Weights of a small GPT-style language model, trained from scratch on English Wikipedia.
Size: width 128, 4 heads of 32, MLP 320 SwiGLU, vocabulary 4096, 3.88M parameters.
Architecture: RMSNorm before each block, rotary positions, no biases in attention or MLP, untied embeddings.
Training: 160M tokens, 4896 steps.
Each number is 500 + 25 x the weight over its row's rms, rounded and kept within 0 to 999. Layers, rows and columns count from 0. Numbers have three digits each. The size before them is the row's rms in percent of the matrix's.

# up: layer 4 MLP up, 320x128, rms 0.13, rows 140-206, columns 64-127
# down: layer 4 MLP down (transposed), 320x128, rms 0.124, rows 140-206, columns 64-127
# gate: layer 4 MLP gate, 320x128, rms 0.141, rows 141-206, columns 64-127
up140 104:457516500516523502503486494500485507505451464490504507479475532492515514500521491490512522522534526496521545509486529490496475492524496472516503482490517532526500485476439463522532505515552496
down140 109:468505465509521476459483470491524484512506476488553477504508513498493514513467483461506517463491458512489485503490450494481495496538514501512495496520535533470483504528530492489491468598491516
gate141 091:478488540481502516535527496531525483459480503543433514453547470533498508525505514572516485499491497452469506514527479513475483475514515503520510469480494489504534546503455503495507474508509497
up141 095:479477521477480497473515492509465525529481512562501489475497495457529441529508515506520511496501499476503500535527512496495465532539523512532509494543496548501493465518438497483570513509549509
down141 097:518508493457521532476498455480455521505543492455508503608486544465517514493498504506457509505483490529498537546499503519495493508484501507479477493510501538497469500481498489502519473573534524
gate142 102:463527519487477492488460478487505498545525494481502491480504475493455485518529517486472534528508513454515548443484497493486460477547510487517523535534464504472496510521475479498468519502529468
up142 106:474517519508505491509506513488510515555507514439514497488536505498530492531542520497504529556470510483469529455499504505483485470485499441486505500485529457489508510467505452504483472481481507
down142 110:520520485486501484484522515476536502493525498535500498490484475482513538512453456507546508472512517546487510563523478520512506509456532545480479490509504521515487499497491533536520501508516539
gate143 092:477492479473515452479517513465510538578501480495483495477512528502471505557569493550514505483488534472543461465510495485517492558498477472448498492521488493530531506495505499476515470511481466
up143 099:482479504523494493474504499457504512506539455514465498555512526497514543508506498551519467524539459531469486492470468496539480467480494508499507504480526524496550507517530487474508509502485508
down143 100:509496470529496506488499510492529498520512492526514538494521510519524524535486540521502513509509512487516524532464493502513486466488524493482534510497476516521515513495495527478509485497523498
gate144 115:501495516480463523498532468469496501521557477493494503495513474466452496534500484488480477522499509465513492496481459502498510475552468519480543524518484533462494472500502521493478507519531457
up144 100:525483510494469467455513474502528528470507495523514497466512488484526457523510537505502502539490488480500492465439513492500535478514517517459512524517531508482473522518517503463526494472544500
down144 103:500482508487479477504485470497551495532495521486495518508490489476451500486520446529559484466513479492476520505482455455494490475495507496541507521480503531489511496544533537536501473453480500
gate145 093:510491523507532519524541494551521537476493498509480485499561480568450528545526522515505510496526496502500500490509536494522489489494525485514492455497503508495531518522546554538540503508525507
up145 102:500523506526504510523473535495503492480495504448467536500513514490501532546575542500515484500473540515484514537503529514507503493483505513491491514496519528493511503472516470529498510512498510
down145 102:530494491485470503514501530446476519504519570524504531532522504465525452477493497503534520487508530494486472526545506531483496525473499485504499546502533509477507465508525453482488499490464547
gate146 090:539467488526549540495538439509508498504502483495478505517466456526483517518508543505523547515494470519475481484475520480497452490500493458506522500472478504529479564495546523505492512470458483
up146 086:470516527490464482523546524489484502467479510493508496485536497544504517474501506476501468468519507490537524499522503539522505456521510497486485469537513498459513461518490451499522449477543518
down146 087:448488476493502499523486466510553464513531508525503497494531462525489488504497542524502513477495475478545507504493470478522497479542540485545535499530523544502470498486518508481463518512487539
gate147 102:507493532490517520486509503490495488496487484491511469520495503512515466529454519524516500518511515483502477518509490530469522501482521441493500490466511505505507496528477563465516485529475508
up147 097:518481509520508507506492503478470545525475505532520493570529467530503519495481530533529501478537489522465470474483506554526528470495448489530511471533505504516484484514528501535475517527503525
down147 098:523457534557513468462514471500512534505501485465537508545486514520497480484497543490489490503483462529457481523543535434488511514524447555500527505480468506529490472525507528508508512476485500
gate148 092:476485496571511502497561511504491484507479492453485503529520484529497553541507506521472517513499478480474486520479506515514448461520467522495535506484470512503498502481530562524536497496481535
up148 092:482483450518523507505496505455522501490482517481524441507494479466518516508551490499442496541499494510476473468468510483504446505488506517465492519508487527528484530527507523515479505507525519
down148 091:480533488465473438459523498507499504452456545491522480517496521486553507528494484515509479494508498521499473499487540480503550529522554470495503466515511499493511493483462483523508432519523503
gate149 099:518491570459513523504520503509528468516475448500495473502488470515537494518475502508537527482443515481443499505518503441488494464520485469528490525508475485505494487531500521475517467462457493
up149 097:497513511466474460506502466493491500456514471519537520497530517474516519482481483510451504527476479492468493553472466527489498514491532452495505502512490493448522482482460461457534487438479497
down149 098:487478496494494481521501496510514489472531502483511510504504486507521545508480519513447495458540509548490564467519523540499514473442529505458511509504521505474489532507505461488487508566499499
gate150 095:475541489522463472549499493485502541498514480486496528563482492504496527514487513544497514512467480499551501500448521503493556475472461527500480487527455513517489520451512521508536491474521478
up150 093:465463534529464517474535535545466537506530491497516553488512480444512512534483516508493502512482459454514485459515500496495451491489509510489516519506522490469469523445466486508533467475522549
down150 093:514463509506503512461484480499476461497487519493466478508474457523499540491482458519499489531516494492483457515507497453495435518519495515508519497480493500485523483551484490473482525567462481
gate151 089:469516459529498519512540477484465469496557534499519514482483454501484524503543533465524539474484456487493523477479482448515492481466521520512507476505503464515485536508467505507516525489474495
up151 093:500480514447465489566512486459502497484497489496489511457507523482485486528518487563492495530503500509535548440484471464506508555494500478446521511484468443492484506528486480456484496478509462
down151 097:503462549460475492532496474485471510449490497524553511498513480506526532462513555516492487514485518499482503500519466488516470517465527491474532498491489487487510482500505512533516473532528501
gate152 100:475517523484491491511503469498508517518537490538477506526503499502481462481457558533451495480446481487526537482512507462496506529503481512511493527497528537486465518529501474448508523490476502
up152 094:540537464497521465454467509498480513525508493527454482539524550467474449447493455532499478469467470516536500507509507465498519545507474539523527536508531523490515501517520499472524541481486490
down152 093:564525513480519438478455490498514529503470475513523512487478506498501492484462474518512536473463520465524514511545495512510502531500476552515500481491520515479504500486557479498482534481480488
gate153 105:451521482527514521554512523531512525538512497531514502496526474483420504488542496501493517502478497523547505501496487498507507466482486488503536514514495529494485481529506524528512520523464484
up153 107:483539458500504493527494540542515524510535490530529507495522486453459465501519497510521498523483521516496520478509488490498496496516506486490527535495500527460472482496486533537503517507507454
down153 088:493468493484484482476463483427479487474480480464510487519508464472541456503477501492494488515508490463453486486529502512491513516504472499497483463477494499512474483501495482480502455523472504
gate154 094:461539504543549495496526518475499490543512519503503495525479543503476473502473526501465449522495507521555522512493504505466503523478467509502500464489461491516511462482495479533480517501525461
up154 091:493525500530494445474519518546514506471509469469489451487519457479475522486518503525545493486496500469511468477436456499447462450520472450497485477517511518504484520505520492509525509503520491
down154 096:483480495468482496477542502539496479507500491466516515457541527521497522529549491542505489489529500500499493491547455514499459491527510523486498474506486489476540515492455455465511528538529523
gate155 104:497475540514535481550498473498502526570489543515528498514520529509491526499522504514508520529481536483495501481525479498544501509517490459549564454470478491502513491512484501517480511541498505
up155 099:526512552446466517506525487530502469505480496508496541471519468483478517491480500476503474516488514498528522489509528508549456457545462519544496487461483479532505513492453534535510527470574486
down155 103:489509484549480506455512527501539512492499490489505523538503515497500484514519549470455513505511496521522481498491528462463529490421511491490494457487508459491483500462498484499540515502524535
gate156 097:425471501508466511512505459506502509501508500507523457506526517491485498476497499556545506470520502482502484487513469495535515516509480508469546504450503585496485528483469512473518502510503503
up156 095:526504505508525507511562529496477526484488493427492505509504507543491523523484522475474501538513475483504532527493541494480494468496508459483482483496535474511532505455534473500504480470477513
down156 092:508524499511510482479505489503517482516491555500491512468519479543527501493507499483473520483468476524533561478505499525501512455488502474524490473547490461489496500535521533497509488496498499
gate157 100:531511545515502469510486501470480478495470478482505482491522465470508497525487500517506499515521546467521469506525515479490496498547490455474517523511468509515551473497477525458531520528514497
up157 101:529494515484486534524484518500541525512514459512515476452518552487550538482480494493487514505522463491490486492497510468488547449473500490435524493502506471447476499521523510455511486508461477
down157 104:455497480526500501514497497465507471491458493515503498497502472510520516482440489479528483484538522453476544491471504448504503452493517486515521503479533498494475491482490549509496511475480489
gate158 113:526529514507571483528528517518500459547510508496470539475565450535444510508519499515511533516486475532536500491526493491509523519504464504539538518553496498482512516492480516472509509503505497
up158 106:510490463508533570502520489490541548478487522499493535509486524465476499521476471481539473471509519506483474491497493483476468450509471474505513460485485517509449472485509529457479492493526509
down158 108:506458502546491550463491499459528551510471470495481503497485497469512492501505488494450478472517550450475494490487518460495479504487472475437445450459463478536508468508503488516493484479516532
gate159 106:489448519523480510541518498531497529520510484511513466467503473483488491501503518501484502509468455500552492454477455498502490476518468522504518544511477487449517514478446474501528518517508434
up159 098:521529464474509522553514494477527499522521475527498459493467495508521470447502529519528476489486527535521478504447479493487491488529525487461510537495470488499476517537543479487553476495493488
down159 101:546465504532484476515507515518516560512544505484530504467474484502501479527539520489481500459512483491513522498502531496498453485482494495489501548509488520488476480505537488512462502492502511
gate160 100:489474486506501492547512479499482528468481454514506507492475489504475515537537513503461522515472491492541530455526515463541548520492486467464488483487484523512517545507495492480486498464458505
up160 097:488513499488492481451480500508497487501460546475471457535519538517533468525438508520503509471526519493469484512512502491507495504521514536536518516481491545489485496512539534504526528506464501
down160 094:490509484517497472524486478542530514492540500518488484475467512487482476473534459501524518487476440518520538485503535515497536481532515519503505504487509519484516515509529486478537491490506478
gate161 104:510506518512506509506500485488500461495521512523527467531477448517532488567474503538472494502463491453504513516507526541481517487514478529531505476508483527513466497544485491515462443453491524
up161 107:498504480509481467542478504509505516456540496481471517509480495503539534494501478466545481484499492488495513503492509471474495443559513475498505461485530543520484512504533491491467503486475458
down161 107:508457451556567511506527468474534499478471478480509516518481472500544534508492512481492528463528511513509522477513524488490455486440475497524465540506491490504515502504493543490501494486508490
gate162 101:504487486446557498528507525485517504525514541477527538480469477511467516499511480490484483544478511489500473469513498488475467472535473455511510491483506474487510543535472511496524483500495471
up162 103:472502455511550505522515510494527516476479492485520529528441490496525528525487519489507474503487500484492514460471516497519485426523492511523502505452503479489503491516477530521516489503536457
down162 106:499513523561479498488501523499535538477512482502492453477506467459486466481478530470550469516514514483497499495502495506517522528520527528496493508539450490495476491444526515515465466502504534
gate163 108:468467493499487498485489473479489503503489489498489492521516474507482558500501525570477456469498511542517512484489464458502514511468479483484499471452492524492525532518498531490515494490527495
up163 103:502520502487474460501502502485475530464498502477514517503517539549519500554492530509481530499504542489487523528462499518493528526509473509519458473443440507485502489531523477462481531497544506
down163 107:542536495502506497518503554472510489497523520509510519474544527497506512501521495488546517500465491513499470493538489530497521490474456493506515551516512524492492456542504514491481458535507509
gate164 103:496500495500499523516525487526513478527507554473460454482545521520486480538552548449468491476534502492524520481530533479487514479501515452501498506532489522484480522523509507457474473451521512
up164 095:522491493449526521496460503457498477512462557463512538481469526522510475475456467518485535519509489509534493490479503461577506542488523474523484536509491506544547516497492515480462496519502449
down164 090:484496486529498525530513478495507502459489507473489506447497498517487529499514491482499474494459474531495533438499477502503503464476497492551507440483545477480475500485512488518474509478452475
gate165 100:471507503559510505498527517514529562496502488493497517503461485510491522510487540489532493497504491482504471464506534513490466414493485501542515476504467489515486519473536502513533517502496477
up165 098:512531530503528482517456523504502544507469509497495527523481478432462507502470488466529499527475483471483454466483531520448498464476533489503474519530508472508484485475519481485524485529508510
down165 099:514471460466503531510501496513504499493478476509526504529497521503515484495475483485488480507489535497491470520553525536496480537508474499466501532493490486476527504490494454495484471521518529
gate166 088:493462501487478476493517487531465553527482514488469473521539479528483483488506502498479488511521486460515521499517473502493503473510531470507517484476499480506509482478490474505491446468483488
up166 089:485516505541500547510527496476494513536542519527533483489449483500495536510504540472500533500488490512517499477471523493545513533521524454547458485508464531505499499505500548490543533519528515
down166 089:477488503480540501522498461523479471524514486508447498535497506522491509466520512489467533515522476527485506458462514504553528507488483528531519517493469519552501503506505502485530473532496471
gate167 100:473499485520482495538526488497439550524521462512516504496526444482460496523512526480532475542481495495519529497488465527479482481526494488534512508523520514465487480468484512504501525479518502
up167 097:503476546528463533510503509501536529496492460485524523490464526493539497485512485501516479466518560486452556492515480491512495497505498496516436466514523499492505470522491483494467499505525517
down167 103:503489498502511519484483499487541430504502514503489539538517533454562471473478557477468473481504453478512500491482499472503470532467507482537484509504474485542493536529476514538487522518505477
gate168 090:487488518496573478540466505532543501481499471505516464486485503473476465489531498520503545506483506541488501482437539497550503501494493490483495473515534496483537502528513521468474480519524475
up168 087:492459532533486458495509454509437521541520529527503481501499525505468519482507529528502518520484513503501538507515469479480517482495501492507496506487489544485504503495454529474495559488506531
down168 093:516484514438476524497508519514508505483505503492493519455501490523553507522481471506543479515472465494500505514563475511499516476530528475458514496516499485494516502524504517490515503497452478
gate169 101:513463509497471484523523496568512527499487473496487471475541470541486517486507543524503505510510509488503507514482521476523529498526535468482497492508488486511507519538517494506486462466470487
up169 087:515497498473490490523515526512552519493475504529528497494541526475515465520527487521482520510513501522498517494551488486514505551482516486493482505520538466491521479473500471481486482523448505
down169 095:520485507522499505489509461542509524506484474477543517505500508486514526527493474507505469480454538482495504505489512547535489551514505499500457470477511468502483483488482480527474508526523505
gate170 109:484531465504480509498550478523512522483461510498474535457510499544483503545468513493494500506530472486505480502497507463506511498527486521482544445538486538516491477547509466496462500512504489
up170 104:507466521503519487456522498480510486525531461507505452528471486525509513487513496497517509501469542488492475450504517521469465497509506477561483489486512475510483517482464550536537469493498517
down170 097:511482490525506485478488457504534503506470491535532470479509494514504487477489518482545489491518515478539507495498506551502481476500498492477475454529498469513468511516510484447460493522524501
gate171 085:512545510535529496552512517472487506501473468511497519459487464482470505489517512489513504530511470490516437483500490512508507491526509529472465520571480491527536468554494550464505462532477498
up171 097:563507502495501526516543517524464520515519480503502481497555508526487455443464516524515472490500476530544456516488491464522496521501491457497538522465508538509490470508515484487517545491481498
down171 097:502523499499520499543526504520478527501481509508493500513502484528482491500467504488527513518517495483478447459464481482515476497505510503557495530486518517503504487511546533486524512496486479
gate172 097:518501496504466533490538543480480408512494469476474490510505484514488504491531538482531483497490459503517480510519543506491500517516501506464518567481463531537491456485500509539545504515435522
up172 098:509570485493480573475525476503464470495532482503496492505545544501474500486495518479524501491513448461522480516487483486518485496543511490476548490567546519492506487526500515500560509517475535
down172 104:521483488516460496529490541514524513505499487465517441507489525533482483484517504504503499522551519475502529517492526559462499499497498465507502489491475547503489485533491493497490482471512524
gate173 109:494503535510508493514511471504540548513524516514520496475496472501451478528480518515497509503495501502486505496440481484509522449492503446532539488475523485480506517480486517475523510482510472
up173 109:483498486496447520499496522510469496483503470517493506498516469480481524490482489496461464447504475440475499539519456506448495506474507492505526475518493517478478440487476468526471551486465510
down173 107:457501484507481538514518490431438483457526448519525501494525505502530486475527521461474498516495471421500520539535485503504486454507488500448485494520489472464452446524482472503504502509463497
gate174 090:506487506529494498515506500486527512442444513515472516564515509498493494533517516514462527499516478460499567544496481488487492523488490492502546468515491541526486492526488502462495512551523532
up174 092:483487482490500490494497524495528534482476464508503531495524508499468462518586503468473505485503447476489499504456520521507457457486505473522480505502473550487511451494511510455525493469487500
down174 095:489504479529489539477500508501458466521542461494507466482493451481489499477434479473512487467562501525541508500515477503496487509532510475520496537517525454502481510511478499502538471466460510
gate175 098:462490519505481478512514453531535497472478555503498545525521458535504499507469508534491530511505505502504512497520488498496523493489479493585471497471540492505501485456454526494484480519545491
up175 101:486491481490513513534505520484516498491530482539473490481478480487451536469502489445505491491518453499506511475506500508488492547568499506480527519556482500460491512513526508478510498487419476
down175 095:499509518555519492546525454499511518491474483493511529508509460521502497458471474550485525513476527516518516458454505510548508473484493496494482504493519510531517549486488487530498499489542484
gate176 090:524451477476521518514509450545551514500477501479489465488496506528467490498486544488497508486477471457537511466469501500524498483496482465489509485491450513487507567496500517512482511472497474
up176 084:454484519535463529482531461499505472483547464535499520481493495508472522526539484481460462513538503503477486476482492519472527518494494465495519464496510496515514439503489478510557500536475490
down176 095:467495461512478532541533476484523522518514490531474494494523467514494508473499495473512520481484525530511499490497462444491504481537516497511471461525493531513490485561542529493490481521479514
gate177 099:555488505538483481514490500506511525487537515522484481508477516508518537536526482533465530477497511504482489496490486449523469489501518511487533515436497496480524533505504514484549528510458455
up177 099:526463481514471528531482499534523517474485475512502496516506479530489517495483478509547469539496491495473527554532522492503500486452461484565506482464518488538452475474529501488503520514505544
down177 103:445495504470500486516440531485482502495474499488500507494528472483454464513510469504518481501479482504519497502529533581531514455480464479540473478498516519475487498503458464488518468537535504
gate178 090:482481518482503451520540502525559509493519507499545520495521473543540486507472458531482502471518495526477520529460499494524492507524494493513479516478474508476541490485508504510498511487484425
up178 093:508491486525472490528493495523504486503473470515497525538485511456475466523509544505542496532461526481500478462514484510462483481553486482515531524473486526518518509506521493440481532467545509
down178 094:485489488473502440543495473518510514487513509453458534495512471519529499509516509507501489524502508530525474460507510492488478464497529487544504522544479521493504479462505483500473518522505478
gate179 103:494443462475489445509515556530530519504484536474482521558487495537481502492491490500511480477538464483513553494474472453506507484489514473492501473460510526492470496528561511490518545491490487
up179 098:508495508515516490552501494449477528499490533485499536484503515521463504461497532524446469520545515544532551498467514519485494495470505493489509488476501515524504481512541500466481502510468465
down179 101:550527513541497462477504503455506481489512482487521464481558517502496506540515541463483538522474509520513477517519526523495470519455534485446462476501480478512509492505510487480556525519531490
gate180 099:523514494505457487493507455525524521482502525503483480510545545519492468504497506498482479492520520454523501504536492511491514514505517467483538469491501480499519476492451461494516506523555473
up180 095:539475502492490529524501476526509540522496534509557504507467505494488546493477498439511540466512525495517495538480528486522492508507509514526495506478493497485474536533460543513531523488517482
down180 098:457478521470517510498493463501448474508509481491525502557521497506520515483490537510480521514506448545512494476495458502505509499535514537493525451541561504504496509481506471477479497511568494
gate181 085:512476484491506497496482543500535499465454531529517513492457512507508473477468493538501500487512465499504478514512451496532528473467536546499546488514480480525548476521517498515488501490497496
up181 095:463497515495520518492540531488478483518507534477477534543540516504473492508465567498519464507527501511474526497498557517504524492505488497469519500474550479518503556470540474516473532508502574
down181 095:515531522472516503519506506513510515475527480539523451439461499509468544519510520504507527511518486483516530482495484529475537476483529543508458497510488492506481538517499507511518461512507453
gate182 104:453473513533489543505519458499471498504500456507480517468516512488503533557529498506468480538500492443486525477502467475436522487526522456504507476490479537468472534519521547501458514512510489
up182 092:529535529477480515496507512503497460510532528512467493501506467475489482482525524528550476458514495523517489495497507504516538526535462498530484528532472509563486501504476481503529527534451567
down182 095:486516531569461529533493516567520476515486485511513478486499505523490516519555555480468468573507490495470496499478478505444504514510485473502518446515452513504500508496507511525486519496516513
gate183 096:520510482519488507494531510485485494472487467488512514475470488529509518509482483472501542498491475494456551508513510464536504464479553513550508473525483487527428492565525492521491481520526481
up183 092:492510477483482555524507519506489489486484498466559522499521490540518493509484527469505489521500499488472517492502500485452521502514555500513513521520536531515474496511508527514493491540471497
down183 090:499502481514519467482495506482528514513516536519508510505494507491496483528450471511495523505498513476507497532537512520493484532477480525537476523509489504483520510478486528497469494462516529
gate184 100:486491516470544510499524478497515481509471472529507493509454521506506485521474516529497509528471514469498508481493542527539512518534517491507519503469483532480478490481513469545562502505507514
up184 111:510477489498456459504536466549486538554493512477527549521543459521494541487523481510537496483499503539489491522505501477466528514453498476521496485483494489507514454479473478508507519497509519
down184 108:500500533538525506485510471479545473506474454461483493517478471521481477555524540524482552516508527520493531507515502490524510492522495509507471512488550509498519540499533517529475507488453477
gate185 107:460487540529519502501492503474524487476444507489556493532504507510500513522483505500514484482470474505527493505534519487506506479508497545522537489511556546454544515516487511499492466509533490
up185 100:490484458505489509512507493485565485484479510525498479518487509493497495489510506543508477482547472506502471493483482516491537539505502502510492532522506517495532483561500500453546503496500499
down185 102:495520488474540503496478464503497520507485510513514535524501449520556519493482483474509504471489517455527531475498509538486525518538459530493480466510529471468527522522492529531471485480470515
gate186 100:509489484500513521537495495518514538486452470514507543488479463482507460474527474518480542519493474485486470471501473494454466454503502471525512474503514485484525443530533517515506505501512517
up186 099:465516475540489518522537532529503467510550537534460485524545493519488509539495520532512468502525496470472482494483491493515513524537516499524507494477492523502502503476450500471542488507503515
down186 100:543494513509524535510472445551472502477467453461510477461478498497474564498471511481513523519505485491559516512518534495501535489551493506490509470526483527501491514472508492510544520531541507
gate187 093:510492549464444517476518497517511463544484487457471533488508514523515484484501537480543486502486487445480522487524475538477470496550489506532479485487489483444477498464474528548570523485512517
up187 092:474507566456507505486517478501529515498441479509499490485496493442516510477515505485470520488508519517553494493476475493533534523486501476509535497464481497493523496512477510522522506528518525
down187 097:527490479520449469489465532484469535518511490471554551458473436516466483493476535493536511537485506492518491502517474539477504457517495503491499500523480516513484471491530458471515512469503505
gate188 091:504489493500515510479506538500542513514516490473508463530472512524479449511507473491505423528505495532545523492507481487470489484515514474498518441502465496439538526520510512455476463509492456
up188 094:506497502511454475468473490502495536492552456501519439525498499502468499468506500480536464445491496503537517467486471524499511526509502497509502462536531519530483506503532548518468523507463478
down188 094:474541484493473526456530506495462504492562473494517501503526511502459509489496533437491513470474511552471475564486478456517510510484482491490524515502458506482499487523494468486466484450536508
gate189 103:482484494472521504488542493535483488460478500490508518478499483496517508544491522489554496521509492476448513485521511523474465480557507479526517468482531517495483471468519449510452504495512485
up189 105:460495497514497481486515477487472495526506497508479460455513488458512469511495497499473485482488467523511494489488498495512529518512519541523474542506483473487542496510534544476483476485572476
down189 100:503503496487481485479496468524484554497499515534522496538483482519469506517561501512523514503520526492485488499495518501502477473478497504507539491505489531542499538499466464490499463497467510
gate190 111:504518525548519517471538479514493508503502569497522480508524492489459461486498516524512485519498501521543555516550519481472534496517498467502573500518496497531506547506518503516517558491502487
up190 108:539486521572519471512534504498470526435468524496531493493524509499498465487503463468496477469478475512498506470489469476500523486495522499482502482499517452498490472505512472446526468472501571
down190 106:496484506471512531492532509516506484489516504486498490430503542475480487503504486463506503501546519485521533463527489539519465551492511548496484484520486478462505487478485477513432481536531464
gate191 095:483501496527513533536517459537495499517499467492522495477486513488488546478483479496508548496485481498568546445512499469461517484485504509509486528535458506515522486508499468507515508501480468
up191 096:429554529520505498495506531503488527491517463516506498494504499524512516503484475475419473534476495486513491530489483529529468487498501502498501497456486494482498512531503521500496569522545460
down191 098:483519481522518498508511479478522506549540507508506507527487527495482448501475521532548469508476509500535477473501486486484506514475528508515513539501475540522547495511509494496474513488451515
gate192 092:485526502532490535492507507524490489440517500510511462483460519543533507525497524516479503466445491488495519478527475498484504474463533456471470503494491530478504493552509523459480507506459523
up192 087:504545516477523479484455494490451503494522501521513478544527554490509488507484513469512501509518536543536452469542479529488490506448516467477526506499531480464545515502566527481484526500502472
down192 097:533557493554529479508503516506484482455499505506496444507511539511481522441473485499482465495471485469477502506554498503513479507490508494484457512522528493499528498500463537472493495487485485
gate193 113:482509525504506550523522513479496482514457451448526502473457470484487507472479492513524502536459520467506542528516513488491494531510517445484514476506519519511470526514514519515486509544471500
up193 113:468515491562475491495506459493473490474486489525537490499486509534505552506464489482482470470521523507503499475521509532476441475513511547536504449514478495535467464486483464543516508538502478
down193 114:515486471528512498479486477484529497517498507464512534451517465465517498467461506493526482503487499478538506494533504469478445518545473531511509515496476487486509485504490491505508539498497478
gate194 101:472521436509500459487481480491526496469489520511468464485533506475516509517469476527523449466493468495538492486481525513472527504519533477496532531488494497500521533509480504497494532468495464
up194 098:516490526522509483499497497485515503477449491501494515505531512482474445519522529527509470501495466470508507485539467507508529517488465455529462436477507481502499504502476475436511533484507518
down194 101:493485489517482549492474464476506479521575510504476479487479467521496522500548476503460499491507485464483498476534469517513497503581448502539471500510463510475521476521542495481513522517532467
gate195 092:471484511526476469493517443462508497511477524543546439508516486548461500479483505523448517476494501441531468475482491473502526521504485506464508501502466471471556505518488536454523469481522497
up195 095:480548497503505479495526544581490481554498504514437514478523489513472463476531526507518507516509490525517517489527507476512479511489496497514527492502468527572520524529506483518507533535491491
down195 094:514507496523495529507503476490479476529513523490493460522521473553491550508504510551478551566484483494552474444483497492493540499519459504490511500487487468475482556506505489481510492526521491
gate196 097:497503541495502484482484505477549501459503559522508533486516493495482456508517503536505476495483454506514500501518510516496462472517546526461534470532527526500494469544479475515459505500480524
up196 097:433519505448449501511455506452471481484481515462514489461499465473507531447477511463468515521442497514495470504493508477515507472498520493508532516526460526490484476531497498491511477459536503
down196 099:506508512533512516502480505513522488493433513519508518540495446510486473507514517542526505463536457507464487463542498432506508498493480509538477509546501535492508534520502506505488471508489491
gate197 104:478510500538513488496504478518455516499528494494514506486511474526498511506495534530454508496511496457500497518502527540473479479497476489507509496512486523494490435448472522537530532464477487
up197 107:471553505471484475520496506540524483502524519520493497492503514487505499517554507504469491490483492546531521540501471461554493526538518473515501492498497525510446520515489550465472498496475469
down197 104:454467489506534474507483508526438508503541524523489439474472528518469501525496500509495549532516508488462512473508509490505475474486464465524515501516497542520515461508493491496544517462520507
gate198 101:527505525486492528478512551456470462471553480485467530511523465478498483485512511480524482506527500442509555554494471500472503492511522481484489487483485501493502527530532501502501522484489570
up198 096:516497440516551507455530473506525471479509489515519502503535510499543520497520524465484450454503481440483514524481495530501502493542498519457526516546509535503475522503512479490467520477531484
down198 101:476435513522523513512486500539502513564464466486501487468476469492457487519495524505521529510504513509508476493501491524441457514512502520531504497472498496447525493522463520459494495491486500
gate199 098:473469490484508483512473503501553513509486534524495513489478426495519503497500492495546471494466478498460524511471483488529546509484497494528523494525489522493488523541496523469472514454536484
up199 094:489522547511478537537474519529449500493506446485470504481472493495504464506502510469449499528486487501480477498428465483504463488510501501506499470531479488543508522463465457481544532517516511
down199 096:528536444477459516460538525492500478519551466492519513523539526516490527486498571504460483524508481513493491474533510496471526515501457512474527475525515549496493495473509480502508527523470504
gate200 106:518448490510501499558533468516475546515477439481487500493488483505493529511501524448500477506468495462502531476498524496487498466555501511480508479466489480487529497485530459500537546526502465
up200 103:521471511498528467449563498512520505532452507509467497500496532522497459509535493491511513487504459513559506514513539478547521475462495516484462442504512511524463455469472546500502518461501452
down200 105:567516531483469529518526533462500489487506503517528484502528480516479522486500462520503487475463471485539496510487500487537482531504517513510490518540511465488502463493507520543495484478494494
gate201 094:479532528498507498498495487518499554511477492510508506462465439519503548551481460481480513504424508455507533487476519518546498498502530526485471461509452508494503490534491509520526506480532485
up201 089:526533504511475483434448528539483512512475506504481548497470455465522542511492440503495505484459503496510509516473538528497501500502527513467470494480525488458502530526434505555489487502528471
down201 093:500496469514524483469505508517478495484503542460478498512554521493497506480495511519549514498528506496500482547553542501457526481470508503492478490465530518508516521482492486514521499535478511
gate202 088:486526472483474498492524501493501514501484498459532546493520434505494544537492512466465461505488454507468474444477505519484497453478461446471512462493475511486492458463509522496494439520510477
up202 094:502513457511459525495516481491554474496527491490530516498533462535521529486540528477483501485528446480501460502477445491516518510491523529466529502529477516491492456480493502475522487505482462
down202 093:503532509470484504477466516517478504491477521520473505484538486464493450458497479486502496492463524501478503532477522517474518469511528469510507496526495498476503503529507453545472469463528508
gate203 105:477481536557515496506498510529493478517449505511483510494524438517517517516506519503516521472514462464486533493521476503458486469539501494515480474510460502542492469494492512491507491490467535
up203 101:488514537486470496510489481537528583496533534475487523472495473546509499513529468470490533479472512455483486535462527536479469499510505523491498518499502518490476465461490486506532446526499498
down203 106:536506476494507488508502514465445459494508498522526515511491500463552477514467521508474512514506505500520492466481474548517500481457520481511511485517522507487534514489495451518510476490487528
gate204 098:499460518455512494512499471484517482481470480490500493467527475494504470539489489503533558503517513469526488540532541489534497472508464524528508486472518495539503478546514455462512513500542472
up204 089:517532492513509547471491493492513521495510499540473511552487484524489562488511525515499442466470471508461492469466467515514529479496498483488520474526486495483496503506483508524558508476513531
down204 086:460462508501505501473519498475550447517484491501534495487517475496539479486494487495542498467458488459515515449506494522515481483529500516490508510503507477557488463502476538518547499502485507
gate205 105:490552530506530478518480484475473529457453504462491487510485514491477500487520507538500530491540484513528522480503540494511528450497531509547534479451498507521508496502523444482538524495527470
up205 098:459451524548497476484480504479500481463496544484532503474492514531527538485502492496533449452486487467523491513495488541451520506495494495492524450529493519515487536518518510509533493500531479
down205 099:499496514481506531466513530549507501513566509536444460505519491511513520489478505498472472546499511530508520484475488529529517486505500466496497515520495467484514510517485493506508517479484496
gate206 105:439446447536500476473486506547468478465503472455534518534478494495454497507467485489480534473537465511500521500487455530508498508498468476527499489478504504457482506501471522508470484482510501
up206 105:469482450526496479474477517476528521498474512501514476483522510503494524495563488512502496507536488498483478485505468501493548474460521482443528515501507518460503490561539491500519545549505527
down206 107:507496495500510524485518452531462474470545480494539517520466498514475493513504470496493525511466463488516527502508489504494472488533455459545501515471488486480516522456488497537493461482494472